python train.py --positions="learned" --init_std_qkv=0.0253 --warmup_steps=200 --final_lr_fraction=0.0 --seq_len=1024
Each number is 50 + 15 x the weight over the matrix's rms, rounded and kept within 0 to 99. Layers, rows and columns count from 0.

# layer 2 MLP down (transposed), 2688x448, rms 0.067, rows 924-978, columns 128-191
36 57 56 53 34 55 49 70 45 45 59 51 47 49 72 47 61 61 55 51 44 72 45 62 51 44 53 62 28 69 52 65 52 56 47 37 61 49 43 41 45 40 52 32 61 58 48 73 34 36 24 59 61 38 93 60 69 47 62 68 39 63 27 60
45 62 50 51 30 47 28 41 37 41 24 52 52 29 23 73 86 33 59 55 80 75 32 14 46 66 74 92 59 42 60 53 66 44 62 55 38 41 19 39 45 65 06 36 51 51 40 48 41 24 55 50 43 33 57 06 25 63 37 30 47 49 36 40
45 44 71 43 56 34 55 43 34 75 59 71 49 59 50 63 53 64 71 63 57 73 38 37 45 44 52 35 46 53 59 62 26 59 57 83 60 51 43 37 21 76 34 72 85 66 32 53 56 59 65 48 44 80 41 42 57 36 48 60 29 47 76 50
27 41 36 31 32 52 56 69 56 57 22 75 51 38 58 42 72 48 43 49 65 66 45 58 48 38 75 37 32 51 60 60 44 33 23 63 23 25 28 75 25 30 45 28 43 36 44 47 46 53 40 62 68 52 57 54 35 54 46 47 34 49 28 80
38 55 64 61 47 64 45 75 48 37 54 49 44 43 47 56 59 80 45 53 52 63 64 51 54 64 27 65 29 46 45 33 30 28 43 53 29 33 62 42 79 70 53 54 54 49 65 48 60 40 57 45 42 63 28 47 57 41 53 36 60 47 55 60
41 57 28 41 50 58 40 50 60 46 41 60 80 30 66 89 69 63 27 32 03 51 58 60 67 53 33 53 41 40 60 48 47 59 57 49 73 61 40 34 19 31 65 61 63 44 83 80 57 50 45 47 66 49 54 46 53 33 53 61 47 79 36 46
38 79 58 37 42 48 54 47 31 32 25 77 80 68 69 42 15 42 31 39 60 44 69 53 49 68 40 72 58 18 49 60 43 44 49 58 64 49 51 43 32 68 70 94 56 60 59 30 59 47 49 36 58 49 32 25 40 35 42 62 48 66 68 71
59 34 51 85 45 53 44 35 90 20 51 69 55 54 38 20 46 44 38 41 36 54 53 60 37 48 60 64 38 55 26 58 49 37 31 62 57 61 55 32 43 73 47 44 44 62 29 36 38 55 45 34 33 45 81 41 30 71 79 60 55 76 33 63
29 27 40 32 37 34 38 50 43 71 52 48 36 46 49 67 43 61 32 49 58 45 55 58 46 42 67 64 33 58 47 51 02 23 71 54 38 46 57 58 42 78 22 48 42 50 64 34 52 64 40 54 53 69 40 43 50 52 50 63 87 43 51 49
46 65 81 24 66 60 41 43 55 51 64 79 52 42 62 72 50 66 66 55 57 28 41 63 64 64 62 50 44 55 57 30 60 64 42 76 62 42 33 55 72 49 54 61 64 54 60 62 34 49 62 57 59 59 77 48 55 24 40 78 33 37 55 64
40 48 29 55 59 66 69 58 50 49 35 48 68 16 59 58 47 60 37 60 63 46 22 56 59 68 61 53 75 52 53 54 63 31 34 62 38 48 42 26 79 53 63 30 48 61 50 78 56 44 37 53 43 79 60 77 37 41 48 43 47 56 49 49
66 23 80 50 19 74 34 36 62 56 45 69 53 52 52 47 33 32 54 52 73 32 56 45 57 48 44 54 59 55 55 35 42 39 43 66 28 57 50 23 23 57 31 58 32 59 32 48 53 64 44 47 59 58 40 46 51 44 80 38 44 46 50 45
77 34 87 55 38 28 40 79 31 26 32 53 54 34 12 44 53 28 22 54 59 71 62 51 49 49 41 54 49 62 42 68 62 61 39 45 31 56 08 07 45 49 51 67 35 23 43 43 16 27 34 62 31 72 36 51 54 73 47 22 71 48 81 53
42 30 64 60 45 51 01 51 21 29 23 56 63 32 34 32 55 38 55 73 51 43 85 62 40 36 44 48 69 35 39 44 46 40 54 72 54 32 31 98 27 36 44 58 68 43 43 52 45 67 57 53 27 74 67 43 20 38 56 44 57 50 41 52
52 65 44 68 47 65 81 18 34 28 61 61 82 80 42 56 78 78 44 43 68 47 43 37 38 28 69 36 67 50 46 22 57 35 29 31 27 46 45 47 56 55 60 53 62 15 38 55 58 49 61 68 64 54 50 40 70 62 53 48 46 64 53 35
41 49 21 67 63 80 56 54 73 56 83 39 52 43 49 50 62 63 69 87 74 86 40 47 60 50 56 60 61 46 44 40 73 57 53 27 55 79 45 48 61 54 62 41 43 73 66 64 52 58 57 44 47 47 89 20 29 79 60 74 63 31 68 30
46 49 75 53 26 51 32 58 31 58 64 56 64 51 62 51 69 56 69 41 40 66 47 66 35 50 60 61 62 64 21 37 64 40 40 47 53 94 31 51 52 39 40 80 37 29 63 49 60 54 44 46 38 59 61 50 72 47 13 56 37 48 32 30
45 69 35 84 13 30 47 63 67 31 82 45 59 47 72 40 53 51 53 44 23 55 55 54 52 69 20 72 58 74 59 34 44 55 19 64 52 66 46 45 52 61 46 52 44 70 63 55 64 42 28 75 43 67 46 27 41 23 57 43 62 51 42 78
29 24 44 60 26 71 40 50 43 48 41 52 35 47 57 70 51 61 57 33 49 49 32 31 53 39 38 77 66 44 45 75 54 51 45 54 33 46 58 58 59 49 42 64 40 22 46 17 37 50 54 41 73 29 47 51 48 38 35 51 45 55 53 57
53 45 44 46 33 42 46 64 58 52 58 57 48 52 49 71 49 45 35 64 67 33 34 45 59 44 53 43 57 47 47 62 61 45 55 85 55 49 29 70 40 41 08 26 48 51 57 49 59 67 22 59 53 57 33 54 34 55 49 45 43 42 65 35
28 38 79 25 65 52 58 58 39 50 62 47 18 53 68 60 46 49 53 52 47 37 41 60 34 68 57 71 44 41 69 81 53 34 38 60 65 50 69 65 59 51 43 68 55 59 48 58 48 53 62 57 50 50 40 62 37 54 61 58 60 41 51 28
51 59 37 45 35 75 48 41 58 34 40 48 44 60 38 48 30 52 63 53 58 45 50 46 63 64 43 40 49 42 47 52 44 52 73 54 70 36 49 70 53 48 49 27 44 50 47 70 40 37 46 59 44 33 50 61 59 50 43 74 31 50 70 72
45 48 60 52 50 56 52 63 34 47 89 40 57 60 66 56 51 56 54 35 42 30 29 66 44 60 40 30 89 31 32 37 32 28 66 66 60 29 54 75 49 39 66 33 61 71 31 44 48 38 62 33 65 55 59 57 68 37 48 23 59 31 40 59
47 64 47 35 76 62 43 44 50 67 31 82 65 45 45 54 71 70 49 44 50 29 59 41 37 51 34 60 66 39 37 73 55 80 49 51 64 35 32 31 51 64 70 35 49 51 31 55 26 33 57 46 38 45 45 74 81 28 63 46 33 24 29 23
48 38 67 63 82 54 37 89 61 68 49 46 56 58 35 50 53 50 52 32 41 18 62 39 44 35 57 38 44 22 66 64 33 42 46 60 54 48 57 34 37 60 55 34 65 16 52 34 51 57 38 60 46 30 64 27 37 39 66 21 32 66 36 43
55 43 43 46 61 36 40 63 52 26 43 31 47 54 48 53 64 59 59 50 55 38 55 43 54 61 74 71 60 57 55 56 44 57 47 58 15 49 44 59 51 23 61 37 45 32 46 47 36 54 49 64 61 44 64 55 14 33 42 45 63 58 43 63
51 52 60 50 43 67 54 38 41 44 30 68 18 43 26 38 61 47 60 57 57 42 49 67 35 46 34 74 77 63 78 44 52 49 51 64 64 26 76 51 84 26 60 52 66 66 45 34 64 54 64 60 28 50 50 44 49 59 53 35 73 47 35 60
46 48 53 27 32 33 54 66 78 58 60 37 58 48 42 50 21 51 44 49 59 60 36 30 50 51 32 46 46 30 66 56 23 54 45 51 50 47 52 47 65 37 47 53 30 55 33 59 40 34 47 47 52 38 69 54 32 69 56 43 52 49 54 60
56 73 36 68 82 53 52 48 43 53 62 46 52 64 58 50 59 37 44 50 32 56 35 51 34 42 38 38 47 48 37 58 33 09 30 50 52 78 35 48 61 73 76 48 34 58 35 38 57 33 47 09 29 46 55 40 53 55 68 74 66 52 28 53
63 42 39 34 51 37 45 33 63 64 47 51 00 69 62 44 34 37 46 69 57 53 34 49 31 50 33 25 43 39 37 51 74 44 62 62 68 41 33 68 43 56 64 51 42 47 50 56 53 42 55 43 65 52 37 74 35 57 46 30 33 34 55 70
57 27 35 17 41 20 78 74 41 52 72 25 30 53 55 65 67 65 35 41 50 51 46 21 34 32 68 52 55 33 55 22 21 51 43 28 40 60 58 72 44 27 41 55 15 38 78 53 25 37 11 45 46 43 49 51 31 49 54 48 50 31 57 39
31 39 64 55 29 62 68 57 26 59 57 64 63 42 79 42 59 33 42 58 48 43 45 39 27 59 70 43 67 45 41 62 73 56 38 00 58 28 49 43 18 53 47 71 15 55 52 61 39 62 44 44 76 53 63 38 39 30 39 54 61 79 50 52
63 14 68 27 37 48 54 47 68 34 52 61 38 85 51 34 46 42 52 54 54 49 47 29 40 89 75 49 59 76 35 36 16 37 66 71 34 70 29 16 43 57 62 52 71 39 69 74 58 09 41 00 62 52 63 61 27 54 54 34 60 69 24 42
59 36 59 70 55 18 58 52 36 39 60 48 54 58 56 39 59 12 53 55 58 51 72 51 64 43 54 49 45 45 67 50 19 41 41 67 80 58 38 53 47 21 32 20 42 22 76 73 42 57 57 38 52 46 65 49 55 49 74 48 79 43 37 58
56 42 72 41 44 43 60 38 30 74 72 25 65 57 50 73 55 43 67 42 53 19 63 46 67 59 50 55 64 51 43 31 34 48 29 47 75 45 82 56 73 70 60 73 43 32 51 44 61 60 57 28 65 40 60 51 30 45 60 62 37 53 27 58
70 49 69 86 06 60 59 29 59 43 66 57 35 45 67 41 26 39 31 45 66 46 36 64 60 19 71 48 17 39 75 51 10 47 33 26 23 52 45 36 57 56 37 84 40 59 62 33 37 53 72 57 51 67 62 53 15 22 92 64 65 70 46 62
37 28 44 43 34 69 62 43 44 48 24 57 70 47 25 37 50 46 53 55 68 47 44 56 48 62 80 67 73 24 51 58 47 57 30 64 34 50 23 56 63 41 59 56 55 64 40 43 32 49 39 59 42 29 66 77 33 79 31 62 40 69 49 24
37 40 55 41 52 24 39 75 63 44 43 50 30 48 42 46 44 51 55 44 39 65 46 71 66 51 19 41 54 35 44 40 48 70 40 39 61 34 52 56 55 48 67 41 43 66 31 28 47 75 55 54 90 24 64 47 38 53 43 41 52 54 57 55
62 70 56 35 55 54 48 46 79 53 22 53 57 54 64 59 47 44 53 79 33 36 35 52 67 63 36 75 72 61 52 55 53 62 48 81 68 47 39 53 53 21 37 53 90 50 51 75 48 52 57 36 51 11 41 46 49 54 29 62 49 54 59 59
52 54 31 55 53 48 35 52 80 56 38 42 49 45 58 56 56 43 68 47 47 57 43 66 20 64 42 51 45 01 43 49 49 34 69 66 52 47 41 40 77 41 77 32 36 49 38 54 52 22 46 58 49 60 55 38 58 38 67 43 69 52 23 39
45 41 66 67 45 71 57 67 47 58 38 43 38 66 42 42 21 49 53 76 50 28 15 58 56 65 19 50 80 51 55 67 44 33 63 54 45 59 42 56 49 58 25 39 45 59 41 65 27 82 47 58 65 40 37 47 35 29 46 33 20 63 59 62
37 42 50 65 45 33 35 45 34 78 57 64 46 32 75 47 58 43 59 65 60 39 49 50 44 56 49 69 38 34 43 56 51 60 42 83 49 26 51 22 71 76 57 53 52 54 53 94 28 61 28 68 27 84 57 63 63 62 21 32 75 64 56 53
17 64 90 24 66 69 47 49 48 58 60 55 86 83 14 57 24 37 49 47 43 56 68 72 42 40 00 38 49 57 97 52 68 38 57 33 58 48 55 73 71 44 33 58 61 39 22 86 69 64 48 90 21 71 59 63 51 42 57 40 61 44 49 44
36 46 48 42 76 64 56 52 37 22 60 61 69 11 32 08 55 49 60 61 48 26 47 40 40 56 64 30 76 79 31 33 52 52 67 21 71 43 26 44 62 38 69 43 54 71 63 43 21 61 55 65 36 30 71 43 51 53 91 33 44 73 56 52
56 30 64 70 53 44 54 60 40 64 61 68 56 60 64 73 53 23 48 70 61 42 27 49 30 71 50 34 41 46 47 47 50 81 58 61 41 60 80 48 46 42 35 52 58 58 63 66 51 58 43 36 57 49 48 50 57 34 56 62 27 65 34 42
50 79 60 52 47 78 62 39 58 66 39 68 44 55 39 46 42 60 51 47 76 45 41 50 61 46 32 45 65 67 64 39 57 52 29 40 56 39 37 32 34 57 36 40 63 49 59 47 74 52 63 55 36 46 56 69 55 59 35 53 65 66 69 45
51 08 37 60 47 93 33 58 36 60 54 58 54 50 51 17 66 47 68 61 77 46 54 74 45 45 21 56 52 61 57 34 51 44 36 45 85 53 71 51 46 59 27 36 42 74 55 62 51 77 64 62 59 54 90 76 59 18 68 47 60 49 46 62
76 26 38 45 55 60 53 75 32 71 56 42 50 47 74 26 47 68 39 46 45 33 73 60 37 35 46 67 40 51 61 49 66 11 64 99 41 61 36 44 59 42 38 24 65 66 56 39 30 20 59 48 79 45 49 55 30 63 26 43 64 48 69 64
32 35 52 44 55 38 64 39 36 39 52 75 71 59 47 56 26 61 51 48 34 47 42 66 57 37 35 32 64 66 57 45 63 61 59 56 52 42 60 13 37 71 57 62 86 26 47 42 30 44 46 62 61 36 46 38 32 68 36 45 64 14 39 39
36 54 44 53 42 64 57 25 35 57 56 26 41 69 44 54 29 54 38 50 61 55 50 44 58 69 57 66 34 44 43 36 39 40 51 56 33 53 47 47 71 60 57 49 59 51 32 42 52 58 49 56 39 53 50 56 56 64 19 68 22 79 49 49
61 61 59 47 37 50 73 51 67 75 36 47 51 53 61 65 66 53 53 65 30 53 65 69 69 54 66 71 24 61 50 25 44 64 56 51 52 62 19 62 44 50 59 48 39 61 44 50 66 68 43 58 53 64 39 38 07 44 44 56 58 47 41 51
57 52 50 44 60 58 62 28 50 52 45 54 55 57 68 45 87 46 58 34 53 70 56 62 37 37 49 69 41 63 51 28 33 42 55 53 21 66 76 64 34 37 64 58 40 30 44 36 42 51 44 47 90 59 39 33 53 37 53 75 77 57 66 49
41 36 60 58 61 45 46 49 55 50 41 74 64 46 65 47 52 38 45 60 41 47 70 88 43 54 34 82 71 45 62 45 61 35 42 46 37 77 66 50 45 38 73 39 50 40 40 26 70 41 36 44 48 61 57 53 60 48 58 29 51 28 40 51
70 51 53 54 32 53 73 35 55 51 57 41 61 50 40 61 56 75 50 38 23 44 27 43 44 55 58 45 62 52 57 52 66 58 43 36 58 63 61 43 48 58 61 53 46 41 30 48 65 57 24 60 32 56 79 36 53 82 29 44 35 29 34 52
51 25 62 24 68 57 39 52 46 69 28 25 59 35 28 48 43 49 52 61 53 51 47 68 70 31 48 18 43 47 66 34 64 77 59 77 58 62 45 28 66 67 38 36 56 45 47 59 63 61 42 34 64 53 49 45 57 49 61 58 45 54 66 42
# layer 2 MLP up, 2688x448, rms 0.0718, rows 925-978, columns 128-191
56 46 27 43 26 42 45 49 33 62 55 38 52 57 70 58 49 63 39 55 38 46 64 57 36 48 55 47 61 76 19 45 61 56 30 38 64 57 51 39 53 50 68 66 76 42 54 32 59 52 46 38 54 38 71 65 70 38 42 25 56 60 41 40
68 66 21 47 46 67 31 62 79 18 38 45 60 52 47 39 64 40 31 52 29 28 59 76 50 61 48 70 45 58 39 23 81 46 30 21 35 34 63 61 85 31 62 19 16 26 58 40 49 47 38 45 59 12 74 50 29 66 53 29 76 61 28 45
46 38 24 28 17 47 62 78 46 47 44 56 50 52 55 66 50 51 64 60 48 56 37 51 32 55 78 13 35 22 67 47 55 41 41 56 53 19 22 31 71 69 58 47 59 49 92 39 61 32 53 46 43 47 58 44 51 43 64 53 34 30 44 43
42 50 39 34 71 49 68 19 68 54 30 56 48 54 53 35 40 15 53 56 32 37 63 40 43 27 66 36 71 50 53 65 69 80 52 55 58 60 59 58 31 39 48 52 64 63 43 67 42 78 52 54 58 33 94 53 52 46 54 70 53 57 53 41
49 32 68 44 43 29 75 53 44 62 83 32 24 74 35 34 15 24 73 60 99 61 58 43 34 45 61 41 63 60 32 53 69 45 34 41 15 33 88 83 86 72 41 18 34 63 10 24 36 47 49 63 09 42 48 49 48 94 59 30 25 26 82 54
61 27 49 61 61 59 51 44 71 66 64 22 17 37 36 39 71 60 72 62 53 63 42 47 53 45 62 39 35 76 54 63 63 56 51 41 50 52 60 65 63 29 24 17 49 50 34 80 48 50 54 67 63 44 68 81 66 71 52 50 47 48 30 30
65 62 43 59 54 45 40 63 09 64 31 25 54 49 55 76 39 64 36 67 48 69 44 43 58 42 54 62 64 55 61 62 59 34 47 43 24 48 65 44 42 42 64 43 42 37 63 43 42 56 59 62 48 56 30 56 59 50 43 31 37 39 49 56
71 71 52 66 60 71 62 49 39 21 39 39 53 65 52 30 62 37 60 50 49 45 51 61 35 71 43 43 74 47 43 44 87 70 23 40 53 54 45 43 72 18 82 49 48 34 29 56 35 32 56 54 42 28 46 46 37 51 52 38 25 47 42 42
47 47 30 91 45 34 69 52 40 50 34 25 33 65 29 21 43 41 16 53 47 74 77 42 32 40 41 53 41 61 53 77 41 25 65 30 43 71 73 52 32 43 51 26 38 60 54 39 54 63 35 58 32 43 19 53 42 98 57 29 55 58 52 30
50 49 63 53 43 28 28 31 75 42 67 59 45 87 47 46 49 42 54 48 40 64 64 44 45 22 46 42 31 47 51 35 44 55 53 50 47 59 55 61 26 44 45 59 39 48 55 23 51 34 58 58 65 16 35 35 54 49 63 59 54 43 44 54
44 59 47 71 57 62 73 43 56 48 63 49 39 51 52 43 48 76 70 19 34 49 72 59 41 49 71 75 38 50 47 43 61 64 45 49 69 45 51 54 43 49 73 72 63 39 55 41 41 31 57 46 46 45 46 36 46 52 52 45 69 38 57 60
66 64 55 41 49 49 47 55 37 34 34 40 45 50 22 47 54 28 20 66 34 51 47 48 45 53 41 39 48 63 42 64 67 62 48 53 28 57 42 37 53 54 60 66 35 66 46 52 47 41 36 50 38 54 39 54 58 70 48 27 58 42 58 61
46 74 34 32 60 39 91 41 66 75 70 34 28 66 58 70 46 48 60 26 60 53 13 36 66 52 56 57 29 70 69 58 56 50 57 18 52 74 77 16 72 81 57 51 37 53 64 62 52 37 54 38 70 19 42 53 79 62 40 68 37 58 63 58
37 30 49 30 51 25 21 91 75 94 47 49 00 20 65 53 19 30 72 48 33 69 35 74 62 54 27 80 51 43 48 87 53 73 94 71 87 47 51 56 32 53 52 62 27 85 76 38 51 36 35 31 37 56 50 57 27 47 47 54 50 25 38 61
39 52 80 29 33 02 46 32 18 51 18 62 48 48 48 51 46 37 13 14 41 26 68 52 52 45 50 37 28 48 53 63 26 26 65 76 41 09 49 46 40 53 44 51 54 26 26 31 46 35 45 56 51 53 20 76 78 18 36 30 43 63 41 54
64 46 38 53 83 43 60 46 85 38 35 53 19 36 31 57 25 49 16 61 62 44 42 21 57 38 38 41 37 34 75 71 61 45 50 41 40 07 74 50 57 76 54 04 67 81 42 61 55 50 26 58 69 38 43 43 20 64 86 62 57 58 68 72
30 30 56 20 72 53 44 23 31 71 15 52 42 51 31 54 42 45 60 58 94 47 43 59 46 38 86 47 53 33 42 70 69 47 98 39 50 49 50 58 48 42 42 38 66 38 38 56 48 52 84 32 59 20 65 87 52 89 43 59 33 32 53 37
54 76 66 43 63 39 74 63 65 57 62 47 61 51 51 26 44 37 31 43 42 47 61 74 44 52 68 20 24 39 39 29 44 57 59 47 70 39 28 51 46 64 71 31 76 82 55 75 51 37 40 59 33 75 41 43 59 49 57 55 77 52 42 49
20 52 52 64 64 72 62 29 32 43 63 35 39 68 58 27 49 41 58 20 58 69 72 34 43 56 54 66 56 46 64 21 47 61 12 00 36 39 99 18 55 69 98 79 50 49 43 48 16 32 86 37 41 34 68 35 58 50 41 55 53 63 23 73
78 63 19 79 52 53 59 50 59 41 33 42 80 58 16 37 42 57 40 65 55 74 70 50 56 45 42 17 63 48 39 20 49 65 63 29 50 43 53 48 35 56 57 34 54 44 67 47 49 53 36 51 55 55 61 45 51 34 40 38 39 72 51 74
47 36 56 44 59 37 60 67 45 67 57 43 40 43 64 68 61 43 32 40 44 46 42 48 26 39 66 64 57 55 53 46 59 48 19 43 34 51 54 41 45 36 30 56 50 42 58 24 61 58 39 36 48 75 37 38 46 40 56 18 74 49 46 34
40 51 50 49 51 59 49 42 66 63 08 43 34 51 24 54 51 33 40 73 64 90 70 42 58 44 60 84 25 68 60 61 55 57 42 27 34 70 49 33 44 73 37 64 42 44 59 57 50 72 43 74 42 38 45 30 44 77 59 81 51 66 56 45
35 56 57 22 70 55 40 55 53 61 42 60 50 49 45 38 38 58 53 25 41 52 52 55 56 43 31 41 62 64 38 55 89 63 56 50 36 46 62 41 35 48 70 38 36 33 52 51 38 38 53 38 55 46 55 54 74 37 74 47 60 31 52 57
64 60 56 38 47 43 61 64 61 79 56 44 42 47 43 61 46 55 59 33 39 37 55 65 45 45 50 50 40 45 52 57 46 38 59 60 66 63 52 50 37 65 68 50 62 56 54 45 61 50 28 67 47 50 50 54 61 52 52 31 40 53 45 54
52 36 53 40 74 32 40 51 53 38 42 37 37 54 53 52 45 51 53 53 57 51 54 52 56 43 66 71 52 48 55 46 58 58 53 44 45 45 59 50 40 38 42 42 53 42 56 50 48 58 45 71 50 37 62 62 39 44 54 64 57 59 45 56
37 47 27 37 56 14 59 71 58 44 77 38 90 42 75 60 32 43 53 47 35 46 53 29 54 63 58 31 21 22 40 56 52 49 44 22 51 84 00 39 11 64 40 42 59 41 59 78 31 44 33 42 79 48 64 57 42 25 56 50 37 63 74 28
60 47 53 85 49 51 34 50 54 47 36 54 52 59 68 44 68 47 52 54 39 55 54 67 52 59 53 48 51 58 45 34 64 49 47 57 57 48 52 45 47 43 43 57 52 51 59 45 53 70 43 49 43 67 39 52 40 35 40 42 51 55 40 52
36 28 51 37 37 46 43 55 74 41 26 62 49 29 41 52 36 53 57 49 51 51 62 41 57 63 61 48 45 36 59 42 64 88 58 41 42 27 62 49 46 21 25 57 75 40 66 69 44 43 56 89 71 49 35 46 40 38 31 15 48 61 65 53
37 62 48 83 33 54 64 71 44 43 43 37 94 47 30 61 41 57 52 44 32 59 66 50 78 41 62 68 57 57 64 41 37 50 51 36 40 55 66 23 53 51 27 55 51 49 44 43 34 62 43 61 35 49 65 38 72 35 58 82 64 73 47 42
50 86 57 74 56 82 17 27 57 43 33 60 58 44 50 39 34 38 66 49 40 60 39 66 58 53 23 34 51 80 36 80 70 45 53 83 49 52 54 17 60 76 57 45 76 51 39 59 60 58 79 47 69 52 52 58 63 55 49 66 45 61 37 49
48 58 63 42 40 58 68 45 46 61 51 56 53 49 47 46 65 49 43 47 36 42 53 51 50 61 43 40 67 47 38 58 71 58 56 42 57 52 58 40 33 56 55 73 43 53 55 42 59 62 38 47 73 44 47 44 53 28 63 44 52 60 46 60
39 74 27 82 58 61 43 58 22 69 56 27 63 23 51 47 54 58 55 51 57 46 68 78 49 03 36 57 34 25 77 67 84 62 55 28 59 45 80 79 60 34 45 46 29 56 32 21 38 96 64 99 33 54 42 31 57 49 44 51 39 38 70 67
54 70 56 15 42 81 48 50 54 52 22 53 43 24 28 56 53 82 44 52 46 41 07 52 39 50 54 42 64 49 37 60 85 44 53 36 25 57 51 55 44 65 80 73 55 72 26 34 56 51 31 61 58 59 47 60 49 54 30 66 10 71 65 42
41 44 41 48 38 41 43 61 88 25 20 67 38 39 34 38 36 39 29 60 58 70 21 61 26 27 56 38 22 57 59 68 69 53 72 65 27 58 07 46 12 35 37 17 56 71 51 65 46 29 40 88 45 86 41 58 70 61 49 39 62 55 68 08
26 69 42 32 75 50 71 52 55 61 40 41 48 57 44 57 72 63 67 42 56 64 50 53 52 70 40 58 63 44 29 40 78 45 44 64 74 61 46 79 42 51 62 46 53 50 44 73 53 39 39 64 50 45 43 42 74 55 36 36 64 62 53 30
54 50 54 49 84 25 38 57 57 60 85 39 37 53 80 60 46 56 44 52 24 45 60 45 55 28 34 43 23 60 61 37 69 37 66 42 65 66 72 38 27 66 42 37 44 35 69 61 57 59 51 36 55 69 45 17 57 17 68 21 69 32 37 71
51 53 34 68 33 81 47 19 34 50 55 62 76 70 64 66 37 36 41 54 62 22 66 30 20 52 82 59 38 54 38 70 26 30 55 85 52 72 48 55 36 48 30 69 62 43 66 87 52 26 23 63 06 78 39 48 72 59 61 61 44 50 56 46
68 40 73 14 70 50 24 45 38 49 70 55 60 18 55 25 73 51 50 33 50 44 34 80 48 66 57 39 68 41 41 35 23 61 41 38 50 51 39 55 55 57 39 36 51 46 39 40 41 33 68 47 32 64 36 30 40 22 29 32 33 34 48 28
57 52 71 57 51 41 65 37 18 44 57 51 56 71 46 41 37 50 36 68 43 41 53 49 68 37 56 58 55 93 58 46 33 74 36 24 47 45 51 60 23 62 31 74 61 53 64 59 39 81 40 44 47 44 53 61 47 65 17 73 21 40 73 53
56 61 29 37 60 32 57 31 71 27 74 61 61 27 49 59 81 58 31 25 50 72 96 42 32 29 99 47 13 46 48 51 63 78 39 53 65 34 51 48 40 25 82 51 60 47 55 43 80 08 45 30 39 63 61 50 60 73 47 77 76 28 32 46
60 54 65 58 65 73 60 42 57 37 41 31 53 68 23 66 30 42 46 55 45 61 60 52 62 54 33 47 59 60 51 60 52 51 55 12 54 72 53 52 30 27 35 48 38 47 59 00 65 48 93 49 62 05 58 51 28 58 78 67 32 40 36 64
35 53 60 17 52 40 55 50 44 26 37 52 42 74 56 43 32 53 58 45 40 45 73 33 41 23 53 38 47 54 60 48 77 38 33 30 28 42 43 59 65 63 45 63 64 82 74 75 43 56 30 59 54 51 32 60 35 83 56 68 45 35 62 41
50 61 68 66 23 44 24 27 96 89 53 44 31 87 65 81 36 63 40 54 47 66 41 45 53 32 36 70 40 15 75 59 41 66 33 76 42 56 80 61 43 49 44 70 54 45 47 54 65 36 29 50 58 61 26 46 55 61 00 79 53 22 53 57
31 66 37 22 47 44 68 50 48 33 44 42 53 37 50 44 33 74 69 24 27 87 72 46 77 33 53 85 48 62 54 55 55 31 41 47 65 37 16 42 70 54 70 54 29 45 27 41 52 59 74 69 45 51 56 70 53 62 54 35 72 46 75 67
43 32 44 57 60 32 52 54 63 35 52 43 68 55 64 56 33 62 46 49 27 72 57 52 44 48 57 64 17 33 39 62 61 46 86 66 59 37 71 50 61 57 49 69 55 41 42 62 21 59 38 50 45 46 47 48 45 50 73 53 59 45 33 33
22 99 70 32 64 00 72 43 77 23 35 36 48 60 54 78 32 52 29 47 32 69 24 31 60 50 71 43 40 47 40 55 47 54 69 68 21 41 58 77 48 42 82 51 60 26 63 65 55 22 42 31 46 49 16 21 54 76 33 60 56 52 55 29
06 85 65 54 51 55 55 21 70 13 45 68 47 47 32 76 51 22 40 44 66 59 29 47 58 59 51 28 65 52 38 49 48 99 37 00 43 43 74 51 52 59 71 69 28 46 33 60 73 68 31 39 46 47 54 51 58 41 72 62 36 53 30 40
74 44 33 71 43 48 42 75 54 52 38 36 33 32 58 44 82 26 53 36 65 61 58 40 59 60 64 66 43 27 60 39 35 27 28 42 54 52 35 85 54 37 54 40 18 77 55 55 74 47 51 56 32 68 66 56 75 46 57 65 22 66 63 50
43 62 63 44 47 38 29 84 55 49 47 66 31 28 54 41 75 62 52 48 36 57 31 38 41 39 50 35 79 66 44 57 62 42 51 51 65 54 62 54 36 48 39 51 36 52 72 59 45 42 55 46 57 39 72 56 37 28 92 49 73 31 39 45
50 16 50 68 44 54 22 52 29 42 79 57 44 48 41 30 55 54 49 34 56 48 38 42 26 44 44 36 84 31 41 75 56 45 43 28 50 35 71 30 53 53 34 50 61 47 69 52 44 38 63 58 48 45 59 52 85 52 52 66 35 59 52 50
59 39 48 50 32 33 44 67 37 71 44 38 40 35 48 57 09 57 50 65 34 12 34 51 62 63 43 40 62 25 53 63 45 44 38 45 76 45 04 48 56 54 33 41 56 72 63 61 57 62 63 56 19 35 50 47 39 63 49 29 37 57 48 46
44 57 53 60 39 59 42 61 54 37 56 18 37 46 25 42 49 62 49 50 51 74 31 24 60 46 65 27 31 47 52 45 29 64 64 52 63 23 28 29 65 63 25 58 40 58 62 90 25 59 73 59 57 53 44 52 27 62 52 80 49 58 58 44
40 59 46 55 63 40 23 69 54 49 53 60 36 58 66 34 28 35 49 56 93 50 76 58 51 45 52 59 32 31 40 45 41 36 45 56 62 30 41 45 40 47 26 49 64 70 53 78 41 36 80 29 80 37 36 53 52 23 55 54 65 65 75 45
37 77 43 84 29 42 57 59 69 29 67 78 34 78 83 48 48 43 43 28 55 53 53 21 19 62 49 88 60 46 36 70 22 21 34 17 37 35 45 72 28 20 76 59 48 70 62 55 38 47 44 74 35 49 53 47 62 49 31 45 47 57 38 56